Part of a small language model's weights.
Size: width 512, 4 heads of 128, MLP 4096 ReLU.
Training: a variant of SOAP for these matrices, 663M tokens, 5056 steps.
Each number is 128 + 24 x the weight over its row's rms, rounded and kept within 0 to 255. Layers, rows and columns count from 0. The size above them is the row's rms in percent of the matrix's.

# layer 3 MLP up, 4096x512, rms 0.138, rows 1926-1952, columns 128-255
size [ 72  78  48 130  47 118 113  98  28 104 105 114 101 178 101 161  90  41 145 130 120 129  44  47 102 117 149]
[[138 107 133 130 127 180 131 180 161 130 145 119 146 133 155 134 146 135  99 133  95 129 111 139 146 152 143 187 128 116  89 119 120 141  95 122  99 138 123 121 115  69  99 168 128 120 171 132 156 111 115 171  97  84 102 150 123 168 114 172  74 103 112  80 108 143 158 168 139 173 132 138 152  94 142 129 132 110 138 161 145 129 112 115 137 173 132 128 156 109 122 140 129 114  90 143 115 168 135 118 130 132 137 136 117 147 104 117 143  99 144 117 122 136 120 104 150 142 128 165 130  97 114 125  75 124 151 102]
 [134 118 150 135 101  98 123 150 114 113  97 103 137 139 106 128  67 137 121 152  97 133 116 140 128  80 109 100 143 119 118 187 136 126  97 159 132 134 122 120 121 141 105 126 146 135 126 161 137 123  91  98 139 113 124 126 122 150 143 108 149 146 117 167 128 144 163 154 183 141 138 116 179 124 134 106 111 145 151 117 128 107 148 131 120 134 164 103 143 114 119 172 116 121 127  70  85 156  94 130 113 132 160 118 146 110 134 140 142 126 153 135 131 118 114 133 112 114 120 177 130 137 102 119  78 147 151 117]
 [135 141 131 104 125 117 147 135  96 127 135 154 103 114 107  69 119 124 144 152 149  93 149 118 136  94 126 148 131 107 123 139 136 134 136 145 137 177 154 118 108 100  79 149 115 100 133 136 135  87 113 130 139 160 120 123 108  93 148 142 156 182 132 128 126 130 169 102 155 121 150 170  96 168 162 112  84 106  86 171 137 131 120 143 156 133 124 103 161 109 113 136 101 127 102 124 133 139 135 124 110 134 127 136 153 108 142 129 139 157 162 145 123 184 166 148 124 136 131 118 107 145 145 144 119  86 111 152]
 [ 94 133  94 101 179 119 132 161 155 105 143 131 117 131 137 157 108 102  91 154  79 167  89  97 130 115  86 161 105 112 148 121 121 101 110 170 172 100 103 116 123  97 164 160 142 145 145 130 121 141  92 121 136 126 115  83 133 123 101 140  65 119 152  81  92 137  87 109 128 148 161  93 109 153 122 153 145 106 114 115 118 126 136 134 119 124 145 104 129 157 101 121 142  96 198 141 140 137 107 114 131 142  97  97 169 156 142 115 109 127 132 135 132 161 151 139 180 111 158 152 128 122 124 116 109 180 186 148]
 [157 146 126 152 134 144 119 136 111 154 160 121 126 130 123 140 157 134  96 174 141 111 100 122 169 119 107  88 145 115  71 105 117 146 141 105 117 126 144 133 140 135 122 130 161 156 126 141  80 125 141 114 110 101 159 157 155  72 126  90 101 115 105 118 119 113 123 134 101 107 123  63 127 106  92 143 152 155 136 140  92 103  88 152 113 127 128 145 115 137  77 132 109 107  79 117 127 114 121  86 122 119 163 141  90  84 104 119 131  96 128 129 118 128 105 140 141 134 112 165 126 155 120  76  80  63 124  52]
 [118  93 119 115 114  99 149 128 128  99 154 126 134 154 142 145 142 142 138  96 131  81 111 170  60 149 101 122 110 101 107 134 104 120 165 119 147 160 134 107 120 106 126 138 112 139 149  60 113 168 152 131 103 139 124 113 138 168 125 132 105 139  96 120 169 108 148 136 162 139 137 130 143 121 131 152 152 160  97 152 194 107 140 151 123 158 149 131 113 147 121 111 169 101 155 119  67 133 152 127 115 129 166 171 181 211 109 109 140 123 166  91 122 129 129 141 136 160 101 154 177 102 100 136 147 101 105 132]
 [ 86 123 132 161  86 109 143 151 109 127 117 130  84 154 138 133 155 138 143  95 131 117 162 118 121 125 153 142 140 175 109 164 200 114 114  92 115 114 126 130 134 110 118 201 132 138 143 134 153 102 151 142 120 151 130 116  88 107 106  54 126 146 139 134 157 139 143 146 105 142 167 110 199 116 131  79  90 108 123 113 145 102 157 163 114 118 156 155 152 149 111  95 158 175 110 132 122 112 140 137 125 155  96 119 138 149 149  45 115 107 133 116 100 140 130 128  84 130 135 127 122 117 160 160 145 122 137 146]
 [121 132 119 136 120 145 116  72 120 116  70 142 118 112 136 128 141 129 124 103 153 137 111 134 118 157 161 135 129 122 122 137 105 147 113 127 139 151 114 146 129  98 100 113  79 123 197 141 114 108 157 157 113 165 163 105 137 111 129  94  89  82 151 156 129 140  84  63  86  95 128 160 117 130 128 129 177 113  97 128 130 145 147 110  84 134 112 122 134 141 149 139 179 135  98 138 152 112 118 133 133 120  89 111 149 129 122 151 135 150 134 143 111 109 143 105 149 120 133 139 161 127 201 181 130 142 107 127]
 [119 144 117 130 117 111 178 108 133 115 132 172 111 166 164 140 160 122 131 100 155 152 138 122 130  91 164 118 182 130 122 149 152 137 128 112 138 149 160 137 117 129 118 130 132 168 136 123 161 104 129 110 129 112  88  90 153 140 126 150 130 138 123 140 150 181  99 110 141 119 155 156 162 140 119 109 108 146 105 112 103 161 130 114  83 156 105 157 142  97 135 140 126 131 130 100 111 199 119 118 161  87 144 118 132 114 135 108 116 117 138 111  87 156 125 145  82 107 112 111 132 126 107 127 159 118 122 115]
 [114 129  94 121 138 157 109 136 148  92 123 121 143 134 122 118 110 108 120 115 130 128 123  93 128 139 133 140 125 123  86 131 109 117 100 192 157 111 118 131 112 171 102 111  97 139 131  97 102 101 105 143 178  65 180 113 127 113 110 120 121 139 131  98 114 122 169 116 135 157 147 105 111 149 162 104 127 124 115 127  91 103  66 142 103 111 151 105 140 133 109 162 160 133 111 122 120 117 142 107  79 130 104 145 138 110  86 136 133 112 104 102 123 116  98 128 119 101 137 126 155 118 130 136 155 104 127  96]
 [124 119 108 136 138 106 126 159 103 111 103 125  85 141 120 114 110 159 163 108 132 118 111 106 147 128 138  94  98 103 116 169 138 117 136 147 116 104 159  97 110 134 138 115  79 137 145 112 161 127 134 149 108 100 139 118 140 115 131 132 139 121 150 118 116 154 124  84 125 130 106 142  86 125 150 117 170 106 115 149 152  69  92 118 119 125 103 115 123 169 116 121 116 161 132 137 163 127 103 118  95 104 154 160 134 125 148  99 135  86 127 113 126 114 114 114 136 157 162 173 152 127 144 136 113 132 122 137]
 [130 112 117 179 125 110  98 124 130 132 140 117 147 128 130 133 127 135  91 121 103 148 121 138 111  91 111 159 106 123  97 101 120 146 105 127 119 159 117 108 171  83 147 174 162 127 112 120 155 111  92 126 144 118 122  89 109  82 106 125 126 148 121 120 105 142 157 115 166 129 143 127 115 152 130 143 147 150 108 107  91  90  99 120 170 105 125  77 123 108 127  97 104 140 108 125 149  69 131 129 118 150 107  75 186 117 122 117 108 125 141 101 172 104 155 135 106  93 152 124  80 100 155 140  71 169 136 107]
 [120 144 150 139 145 111 123 108 153  85 112 145 110 128 121  96 134 119 108 105 126 121 111 158 143 127  84  98 129 125 163 138 144 146 110 145 113 127 100 124 158 164 129 105 114 142 140  76  74 194 120 125 160 105  99 153 127 128 139 144 140 154 110 149 109 105 138 132  96 146 120 109  87 132 146 131 121 129  96 129 119  97 123 134 165  90 130 142 173 154 118 119  93 155 119 118 169  93 128  93 123 131 118 156 158 150 155 134  83  98 122 137 143 131 138 140 138 112  99 130 135 114 141 125 140 107 175 159]
 [115  96 107 131 111  89  78 152 141 161 141 153 124 190 157  82 111 108  82  89 131 115 168  88 137 154 162 152 167 152 122 102 142 101 132 134 112 107 140 113 122 114 128 185 108 130 176  88 123 149 122 105 120 135 150 126  98 141 124 134 146 149 114  77 114  72 102 130  99 130 196 145 137 140 112 131 172 159 122 150 109 148 132 146 148 132 128 122 121 139 139 115 124  87 117 128 131 117 119 118  88 112 113 167 130 124 143 118 121  87 134 144 124  82 179 135 124  93 147 145 146 125 130 110  84 107 135 137]
 [106 164 135 123 182 148 179 160 128  99 124 125 117  88 124 177  92 138 145 125 161 148 132 134 171 100 165  94 114 164 123 118 133 145 150 152 127 166 133  87 108 105 117  95 160 121  83 143 106 133 123 128 157 110 162 128 159 142 133  61 114 127 112 134 149 122 155 110 127 129 124 135 111 118  94 134 165 135 111 126 102 141 129 100 169 132 110 105 115 128 138 132 176 112 156 166 108 130 175 162 162 119 140 145 130 143 110 124 117 117 146 148 155 151 151 148 136  92 148 136 144 112 122 153 119 126 148 120]
 [130 165 144 151 128 129 145 123 137 191 146 143  79 120  90 125 117 140 181 174 155  95 137 172 165 112 151 106 150 117 168 124 141 133 145 112 150 126 116 159 154 124 109 155 135 149 133 101 120 116 139 106 123 125 149 146 101 126  90 123 104 155  80 100 116 183 152 169 155 116 153 136  99 154  87 131 127 152 167 120 169 129 109 154 142  80 105 100 105 122 121 114 123 145 125 108  77 106 103 145 121 126 116 136 101 156  95 115 168 143 164 127 147 118 144 173 117 102 150 144 145 116 119 158  79 153 142 141]
 [106 126  75 138 138 185 124 164 111 133 126 125  87 126 150 146 119  95 132 131 116  84 159 128  99 131 119  92  73 112 126 155  96 162 141 107 112 130 140 135 150 133 128  95 107 163 134 110 107 114 121 102 143 133 137 149 129 126 121  99  91 162 108 172 115 103 157 137 132 136 135 157 126 129 186 116 132 149 155 132 147 153  99 151 137 159 158 142 126 122 134  81  94 107 133 122 155 106 134 136 151  96 107  98 131 104 137 142  98 131 160 132 128 133 101 118 125 131 140 104 142 136 140 140 137  97 166 144]
 [148 124 107  98 153  94 107 141  81 148 121 147 112 161 130 182 138 151 127 161 177  61 146 123 179 114 176 150 124 138 153 123 105  87 121 103 139 101 126 179 150 149 132 140 122 136 158 150 129 126 133 142  80 103 146 139 108 144  91  95 120 110 121 140 136 103 126 112 143 131 129 126 102 117 139 190 145 105  97 135 146 149 148 121 121 141 130 138 143  98 161 128 177 124  75  85 125 141 127 113  89 166 162 110 145 150 126 132 171  97 127 105 123 149 128 102 158 131 120 114 122 126 172 158  97 107 114 135]
 [118 146 148 129  98 154 177 129 128 136 156 139 154 122 119 100 131 168 163 112 153 122 158 150 120 179  96 130  80 137 114 178 137  89 155 154 148 111 132 174 128 186 104 111 157  91 122 148 132 179 133 144 106 137 112 130 140 120 135  82 151 188 145 129 144  50 131 160 138 108 131 119 102 128 148 125 177 138 160 124 157 114 167 110 147 129 145 132 127 140 129 134 174 128 161 143 120 158 129 132 119  97 155 161 177 163 137 143 169 150 102 118 149 152 150 146 119 139 134 132 109 133 116 135 133 180 107 160]
 [103 164 128 125 155 130 104 131 158 149 112 134 153 137 105 139 112 115 103 129 139  86 124  98 106 132 127  80 124 139 142 156 146 150 152 155 115 100 138 167 107 135 110 146 142  91  81 102 120 131 123 125 133 109  92  82 106  93 127 118 112 113 118 114 122 121 130 164 145 128  76 146  99 171 138  76 109 111 163 140 135 104 147 115 150 159 127 125 150 121 157 125 126 124 171 116 152 120 142 133 148 129 148 122 166 107 117 143 103 102 115 141 158 102 133 100 118 125 141 154 137 109 121  86 107 126 122 145]
 [122 139 111  94 147 157  78 109 147 165 154 170  82 111 126 145 159  95 117 102  95 124 155  98 128 140 155 124 133 117 135 104 143 162 141 108 128 129 120  97 147 148 137 122 151 149 128 114 154 132  96 177 147 112  61 174 129 129  82 132 127 109 167 119 104 107 115 168 108 123 131 163 162 161 138 149 156 116 101 136 139 131  74 135 125 144 147 128 144 140  97 111 123 140 122 125 130 158 165 132 107 152 128 138 108 117 121 154 116 121 121  99 119 117 128 156 179 148 102 101 163 136 105 145 104 181 103 142]
 [151 165 112 159 129 111 118 134  97 153 124 139 151 165 114 133 108 123 141 139 135 144 106 145 166 139 132 118 144 135 150 152 141 107 146 142 131 128  80 132 135 131 132  90 115 139 173 154 145  93 114 121 175  89 161 136 100 129 121  72 129 140 178 122 178 133 178  80 169 116 169 121 131  80 160 120 139 164 125 133 120 130 134 127 130 135 153 106 115 122  94 131 101 106 116 150 154 132 107 158  94 130  89  70 141 107 132 116 132 101 133  92 123 124 152 135  96 123 115  83 125 142 127 135 155 124 115 156]
 [ 91 125 139 104 176 168 119 102 128 124 150 164 119 103 142 158 117 118  78  91 140 101 102  91 105 145 114  87 123 131 116 149 116 133 161 165 120  80  81 154 118  92  89 146  98 104 149 161 150 107 131 126 151  85 137 142 189 133 101 144 147 163 126 155 174  83 129 114 151 146 152 160 144 106 114 107 113 162 123 102 142 120 102 160 124 103  88 101 144 155 123 130 151 168 115 123 138  88 131 121 144 152 142 164  85 115  86 109 166 140 154 151 141 107 107 145 148 107 122 128 125 144 132 122  96 118 181 125]
 [147  90 114 131 160 160  85 150 128 121 154 124 106 128 125 119 121 142 131 127 112 166 163 117 182 157 101 141 121 160 145 139 116  92  91 142 117 128  81  74 118 141 169 101  65 134 152 132 130 117 144 142 116  98 142 174 122 151 120 156 116 125  98 136 151 146 140 127 101 113  89 172 141 150 125 174 146 137 129 108 129 136 130 152 111 153 150 130 125 100 116 122  93 128 105  89 128 110 101 166  91 135 119 146 109 139 128 125 165 118 134 184 177 142 104 134 162 100 124 133 142 109 153 120 106 136 130 123]
 [ 92  64 153  93  89  95 117 165 136 135 100 108 102 120 147 129 144 145 141 109 124 130 144 109 153 137 104 112 157 130 148 100 163 121  95 131 131 138 130 146 144 171 155 155  98 128 136 162 141 140 155 181 119 140 109 137 141 119 141 146  89 154 121  94 116 119  98 106 143 131 175 158 159 107 135 136 190 113 138 174 138 133 126 135  92 127 131 157 146 120 105 158 114 116 140 163 163 151 153 125 141  92 136  92 130 125 139 114 121 101  52 142 142 121 110 166 119  90 125 117 121 125 173 190 138 145 153 146]
 [156 107 172 137 109 174  75 128 141 106 129 115 110 150 132 129 124 142 156 107 116 128 160 111 149 128 132 118 131 149 134 145 151 132 151 127 134 142 119 130 123 155 126 159 161 127 142 149 116 110 146 148 122 119 109 129 133 135  96 165 136 133 113 158 124 130 166 151 138 141 192 135 110 156 136 120 105 130 111 130 109 116 103 101 156 169 126 117 148 108 138  93 116  97 123 114 150 127 113 142 116 112 116 102 142 176 117 109 128 143 123 148  96 155  93 129 123 137 192 135 179 167 147 110 102 150 188 125]
 [125 128 120 125 129 111 104 115 143 134 140 154  92 119 137 123 142 168 157 165 140 151 188 129 122 148 118 125 123 132 122 116 146 143 118 156  98 116 105 139 140 147 161 113 133 144 132 138 100 147 132 174 132  89 152 141 111 163 114 194  93  99 135 110 133  95 130 125 136 154 104 158  94 171 108 124 149 109 159 115 150 133 114 133 114 133 118 117 128 138 121 149 138 147 139  64  84  91 170  77 178 116 126 135 124 116  90 134 149 115 130  96 130 132 155 138 166 120 141 193 142 147  98 142  90  75 130 104]]
# layer 3 MLP down (transposed), 4096x512, rms 0.13, rows 1926-1952, columns 128-255
size [ 76 105  48 131  62 123 114 105  32 116 113 120 108 141 127 150 110  60 123 125 126 123  43  55 104 118 102]
[[ 90 149 150 129 156 119 142 124  54 112 142 135 125 146 104 110 116 129 123 129  92 132 106  93 147 108 128 121 114 120 182 132 190 126 171 121  89 120 125  98 107 116 129 175 176 117 146 119 109 148 106 130 107 103 181 131  94 149 103 140 136 166 128 148 141 113 110 115 104 147 100 135  97 109 140  96 147  95 108 178 133  98 152 167 118 157 135  81 143 189 149 100 125 113 146  99 113 136 151 183 120 134 130 171 170 130 163 163 103 146 115 125 175 104 124  53 126 123 127 122 143 136 132 124 109 149  98  87]
 [110 147 128 115 141 120 118 143 138 106 130 132 107 123  89 122 177  86 161 137 139 151 147 169 140 125 105 127 131 126 109  92 180 169  46 128 144 132 137  90 117 122 104 127 118 111 113 139 174 150 123 188 129 136  91 106 134  88 113 158 114 126 135  81 141 120 118  66 115 117 140 151 103 119 129 122 133 150 126 134 145 123 123  87 139 155 146 184  86 101 110 135 123 169 137 163 137 131 129 122 154 117 109 158  99 139 163  91 119 184 122 113 137 161 167 105 150 157 123 117 126 146 159 124 110 118  54 100]
 [154 125 135 133 144 112 122 129 124 123 151 130 143  99 103 118 133 125 158  97 138  96 149 113 129 128 149  99  89 126 107 132 167  98 133 128  97 130 117  98 122 103 111 104 119 125  99 120 130 143 113 138 136 109 103 118 131 117  83 121 132 162 109 117 111 119 104 136  72 113 134 154 134 133 196 109  90 124 126 144 112 138 129  98  94 105 129 124  71 115 103 124 147 138 127 132 114 142 151 137 138 124 164 114 109  94 126 124 143 137 114 132 150 104 119 144 109 138 111 166  88  65 145 103 107 136 102 140]
 [128 116 131 125 183 169 132  97 142 118 165 141 111  83 179 145 155  97 134 138 106 129 134  97 125  98  76 132 135 139  84 131  87 141 151 115 147 152 138 116 128 112 115 116 102 103 124 124  95 125 113 115 138 149 107 143 112 161 145 101 117 155 100 133  87  92 140 108 110 120 153  99 118 131 123 121 160  72 126 133 162  98 132 134 126 132 171 142 107  96 124 155 140 148 168  95 109 134 168 148 145 158 164 158  82 161 143 112 111 163 140 126 146 119 132 110 148 156 128 144 138 161 112 122 154 155 149 120]
 [123 115 159 119 129  98 130 151 145 113 127 136  75 147 140 113 128  96  96 139 131 137 114 156 119 163 149 132 120 129 113 109 130 148 139 128 131  78 103 129 155 119  88 104 114 137 102 111 133 103 112 156 137 153 132 127 125 122 118 132 150 152 128 107  94 124 147 128 140 118 165 121 106 113  75 139 136 104 129 147 128 106 155  77 106 155 116 181 139 135 141 139 134  79 164 122 142  87 100 146 102 148 140 162  98  58 140 125 115 134 126 177 152 163 152 132 148 130 132 116 168 113  99 167  99 137 150 150]
 [103 112 141 145 125 115 122 122 135 126 135 124 157 111 110 145 160 147 104 193 136 125 121 160  89 106 148 114 100  85 140 164 143 132 168 104 112 116 162 144 114 144 118  87 108  89  63 106  82 127  98 179  89 103  82 103 112 147 111 147 133 125 144 112 168 112 122 145 109 149 129 146 119 132 104 117 144 143 121 143 154 142 140 115 126 151 163 114 124 120 128 150 118 119 158 112 117 113 153 132  92 152 152  96 130 189  87 165 115 108 134 147 140 124 178  92 159 160 108 141 116 102 143 175 185 102  96 129]
 [176 146  60 118 138  69 159 130 132 132 106 170 119 116 114 128 161 145 113 125 136 155 149 167 122  87 129 133 104 128  82 139 156 144 120  93 132 116 126 148 109  91 128 140 140 145 166 100 134 121 118 128 109 142 172 160 158 131  93  94 127 131 140 135 128 137 108 139 125 146 162 120 140 143 160 114 133  99 120 115 131 140 141 126 122 151 147 106 141 117 150 125 118 132 150 135 172 157 188 121 140 127 109 103 136 125 145  93 144 115 128 114 122 109 121  96 135  88 144 148 131  94 114 153 125 136 182 156]
 [135 117 147 123 137 118 138 122 139 152 157 133 169 144 111 159 142 106 150 137 142  90 157 133 169 123 167 144 144 176 118 138 131 121 161 105 146 132 106 122  98 129 133 107 131 139 140 166  95 136 162  94 152 126 124  96 126 141 108 132 138 101 127 121 161 140 102 130  92 168  95 137 156 153 152  79 142 124 118 135 122 145 134 174 107 121 122  86 147 123 169 140 150 125 121 131 161 147 139 161 142 131 147 123 131 154 114 115 136 133 114 137 149 157 121 138 189 153 124 137 158 134 187 116 114  98 102  95]
 [150 139 118 127  93 114 151 199 143 134 123  88  98 129 141 119 144 132 124 133 134 142 122 143 125 155 131 144  91 100 149 129 125 115 101 133 164 117 109 135 143  96 163 140 155 105 134 114  91 119 161 146 112 102 141 167 127 129  67 148 122 104 153  82 107 126 136 163 127  99 129  91 140 115  95 142  90 116 153 149 136 130  89 136 152 130  93 109 138 109 121 144 134 115  97  68 119 120  84 136 123 125 133 135 156  93 134 106 167 123  90 164 125 131 122  99 122 153 131 137 138 146 109 139 101 161 132 122]
 [132  97 104 147 142  94 174 157 108 161 137 171 120 161 169  82 123 140 116 121 122 141 100 124 110  96 142  92 102 111 136 124 125 194 154 153 117 121 143 127 139 152 126 142 138 131 142  93 156 131 119 127 136 133 122 163 132 157 130  97 112 129 122 175 168 124 141 151 124 117  94 110 147 132 197 122 100 134 148 107 165 172  84 137 125  92 123 108 149 112  88 142 180 110 178 120 140 146 163 165 120 170 142 124 103 158 131 134 176 158 137 125  81 109 148 133 183 142 121 131 143 146 155 139 129 112 133 134]
 [125 151  87 153 116 149 121 181 117  90 133 124 133 174  94 105 124 122 172 108 110 157  75 142 121 120 131  93 158 169 181 110 116 176  91  98 154  89 168 112 132 171 156 130 110 117  98 149 127 109 129  92  70 161  94 117 118 186 147 152 107 130 111 115  92 158 162 111 126 123 136 153 120 112 125 152 142 106 158 124 113 123 143 132 158  97 129 150  72 154 110 100  75 130 133 156 146  90  91 122 114 119 124 174 151 109 159 147 113 148 109 119 129  96 128 115 123 143 112 133  79 154 167 112 140 126  97 144]
 [133 125 161 113 173 115 141 148 115 107 134 144 210 104 112 148 149 164 162 151  78 164 108 144 149 129 132 163 107 120 119 147 121 102  86 123 155 133 128  80 129 126 122 152 133 125 129 118 115 115 114 154 141 137 138 133 117 126 111 172 153 139 172 162 122  93 142 141  86 123  94 118 111 107 128  84 133 176 119 112 125 162 119 128  77 144 122 124  99 119 114 122 138 151 148 125 152 132 137 152 132 106 174  78 161 121 125 133 145 115 117 107  99 138 106 151 155  92 122 104  95 129 138 116 141 132 113 154]
 [146 156 166  94 149 131 101 121 131  71 135 181 110 147 134 121 151 161 154 117  97 147 129 105 123 110 124  91 127 122 172  66  96 166  78 124 122 150 110 144 150 130 108 163  94 154 119 129 128 103  84  96 123 130 119  84 110 105 151 117 133 131 136 139 160 105 132 148 126 143 112 147  78 163 132 105 105 135 124  80  85 101 139 109 137 110 117 156 124 149 123 140 142 157 130 151 138 127  90 173 111 161 170 142 173 156 125 133 115 140 110 145 100 109  77 164 118 124 119 114 137 105 122 159 100 102 125 143]
 [161 100 134 120 131  88 157 108 148 135 105 170 121 136 143 151 115 124 133 137 114 128 104 136 163 185 125 109 140 136 154 152 116 101 139 122 168 102 138 149 112 167 145 131 123 154 103 160 162 119 125 104 115 165 109  73 116 151 153 151 156 108 130 134 125 124 103 112 156 117 121 118 130 132 153 146 131 111 124 100 141 155 155 122 135 139 108 111 101 138 116 126 126 146 114 117 163 109 195 115 126 123 129 143 137 128 126 104 141 140 149 122 115 157  88 104 129 114 170 144 152 136 122 119 122  61 114 119]
 [136 135 110 144 133 127 155  99 113 125 103 122 114  98 157 153 138 123 128 138 163 138 173 151 114 128 140 105 131 114 139 160 109 138 132 113 160 133 152 107  87 126 128  95 145 134 173 175 114 158  89 102 188 111 159  91 140 134 148  82 120  82 145 114 125 191 106 115 131 104 138 116 128 117 122 104 139 143 109 138 105  95  67 119 145 123 106 103 142 121 125 130 130 100 110 100  64 131 172 131 190 117 131 154 118 103 134 104 150 142 184 163 116 149 148 101  78 102 171 140 135 154  89 118 117 113 152 145]
 [133 102 143 140  99 133 100 152 135  95 138 170 134 108 163 106 126 112  91 101 153 127 152 140  93 135 131 143 146 169 146 155 131 135 111 120 119 133 126  63 132 169 149 133  94 102 143 112 179 130 148 156 138 129 124 111 127 130  93 118 112 154 172 155 131 131 107 104 110 129 104 101 167 122 115 121 152  97  98 143  81 113 145 132 117 145 128 142 179 168 123 138 127 159 151  95 157 124 137 113 102 112 150 122 145 103 145 123 146 147  87 149 122 157 134 133 122 133  72 120 125 140 111 123 159 102 121 100]
 [135 147 107 111 104 160  89 130 135 160 137  92  70 109 152 147 106  73 107 128 125 155 144 149  99 146 165 169  92 122 140 100  75 135 128 122  81 130 146 157 164 147 125 133 122 110 113 136 140 139  95 124 100  76 130 108 135 139 124 105 131 120 150 149 132 117 109 116 136 133 146 126 121 109  97 126 133 172 171 102 135 107 118 130 150 128 169  98 119 137 137  94 169 130 145 143 114 116 145 124 134 170 135  95 120 134 156 125 108  96 140 154 119 106 137 121 136 144 119  98 132 168 130 172 133  98 141 164]
 [154 122 116 135  91 153 105 145 108 138  67 132 116 129 158 133 129 128 110 126 128 126 142 146 130  97 125 158 145  83 120 169 148  97 195 138 138 110 101 152 106 116 146 100 112 136  98 125 108 102 190 137 133 124 144 150 108 109  88 150 115 143  89 165 111 176 127 161 157 157  99 154 104 130 128 122 124 155 120 149 122 179  91 130 143  81  83 123 114 124 131 137 135 137 151 163 145 127 130 105 139 111 132 144 152 161 110 171 101 165 110 112 135 121 136 155 101  96 119 135 155 110 143  88 129 169 132 153]
 [141 162 110 136 103 137 156 163 102 132 123  92 127 144 119 124 150 144 161  92 127 129 167 159 122 151 125 158  99  68 119 129 110 127 123  96 148 100 165 155 153 175  97 169 117 120 107 138 101 133 104 170 115 132 126 131 121 155 150 105 168 137 132 165 139  68 112 129  96 140  97 114  78  88 129 159 132 114 142 147 158 168 128 132 155 115 144 106 133 147 122 143 174 131 139 145 146 110 136 127 120 162 146  88 130 155 111 135 141 126 130 157 107 151 138 105 148 177 134 139 120 167 122 119 145 137 136 149]
 [150 172 175 104 140 151 126 151  99 148 157 108 129 170 135 118 151 131 149 115 127 134  69 138 144 177 143 108 157 174 136 171 141 126 148 128 167 117 156 148  97 132  96 129 129  92  96  86  98 130 131 162 135 127 153 125 118 116 140 136 111 130 120 121 117 105 142 210 122  96  76 128  96 130 169 115  65  96 109 160 126 149 158 112 170 159 139 148 136 150 181 108 148 125 185 152  78 127 128 130 122 109 104 119 102  87 110 179  65 140  97 124 153  99 117 157 127  73 119 125 126 111 110  98  88 155 161 130]
 [139 125 108  99 124 155 147 123 157 164 166 110 129 111  92 125 167 141 125 137  99 130 139 109 129 124 140  74  95 148 122  82 129 158 146 104 131 140 120 129  86 115 109 121 154 126 161 109 126 152 137 154 115 133 112 153  96 103 116 107 112 112 171 132 127  98 102 177  97 121 150 120 105 163 125 120 158  87  99 134 126 138 105 145 105 114 148 135 158 143 128 102 138 124 108 163 166 121 187 133 130 144 154 197  94  92 110  77 136 117 131 140  95 124 149 147 153 121  86 109 141 168 117 150 115 142 115 153]
 [111 149  97 178 100 116 141 139 123 165 149  82 100 120 121 189 135 159 126  95 106 129  98  97 116 120 118 120 123 159 127 145  80 117 164 170  68 149 126  88 143  99 109 115 154 159 161 121 103  96 121 115 139 124 152 122  71 143 110 136 153 143 137 143  98 104 150 120 153 122 122 107 176 138 159  86 140 154  88 136  67  93  83 118  59  80 124 143 106 168 157 159 105 158 173 107 130 116 126 140  93 148 137  81  99 113 153 155 126  92 112  94 114 110 126 138 124 147  80 144 118 105 182 122 133 141 115 137]
 [112 132 150 139  97 113 146 110 173 138 130 117 144 168 116 126 143 107 110 185 130 140 126  98 110 150 167 160  84 134  72 151 121 132 129 144 153 159 130 122 116  93 119 129 110 117 129 168 160 136 115 137 112 109  94  84  96 100 109 120 109 124  81 131 113 152  81 134 124 131 134 139 175 132 141 117 107 152 123 142  93 102 133  67  78 158 127 144 175 104 103  99 107 104 154 117 133 111 116  96 137 105 134 135 109 130 141 144 142 139 141 138 159 163 156 112 125 126 157 117 151  87  86 120 123 131 139 134]
 [122 125 136 121 114 116 127 117  88 124 148 134 127 109 120 152 116 113 129 100 104 134 133  92 134 136 158 138 138 130 211  71 109  97 119 131 156  98 162 133 106 170 108 123 175 114 144 136 144 174 141 110  87  89 118 139 137 152 142  83 164 105 117 164  81  82 130 161 145 143 116 118  86 102 103 127 126 173 132 156 122 163 142 109 143 141  78 110 105 124 159 152 160 123 120 184 130 141 187 101 132 122  81 114 143 143 154 147 142 129 133 160 150 114 132 158 131 120 143 128 120 154  99 159 125 139 112 139]
 [126  80 128 166 120 160 152 181 137 105 104  90 148 108 193 148 138 131 134 138 134 143 129 118 131 104  88 136 150 117 168 126 131 161 190 107 143 129 166 125 132  81 130  99 125 128  89 100 103 119 123  94 147 126 104 150 139 144 118 117 114 134 153 162 127  84 134 140 126 110  99 106 150 128 134 121 162  75 148 113 132 109 144 112 128 140 104  95 122 127 124  91 109 133 138 127 160 155 144 179 113 142 124 133 143 142 107  88 139 111 158 127 101 163 104 106 139 115  73 125  88 127 144 108 119 101 128 136]
 [144 150 121 152 132 121 109 128 122 122 126  88  82 133 110 101 109 164  94  98 116 113 141 115 136 152  94 113 127 153  96 148 115  87 153 145 122 129  98 144 123  93 116 131 160 147 169 102  90 115 190 163 113 128 148 130 149 159 133 133 125 129  77 103  92  99 136 163 105 167 174 134 115 101 154 169 126 142 109 113 129 147 142  78 135 109 108  97 109  90 155 119 182 109  64 134 114 129  92 135 171 138  61 121 129 144 144 137 116 121 108 132 134 115 114 135 149  93  89 129 156 182 130 143 112 150 138 140]
 [111 127 199 109 119 124 121 147 134 113  94 157 122 155 198  87 119 144 140  95 136 108 146 129  95 122 136 130  94 122 156 101 124 185 122 121 138 110 145  86 120  97 113 135 115 103 123 118 132 155 131 129 124 153 139 129 119 116 140 135 140 114 131 115  96  99 112  96  99 124 137 106  87  88 103 102 132 100 127  82  97 140  95  99 146  99 149 124  98 168 152  73 112 127 175 147  97 113 148  19 157 132 107 119 117 102 115 112 142 159 102 110 134 129 137 137 111  51 117 135 119 140 119 149 149 139 166  83]]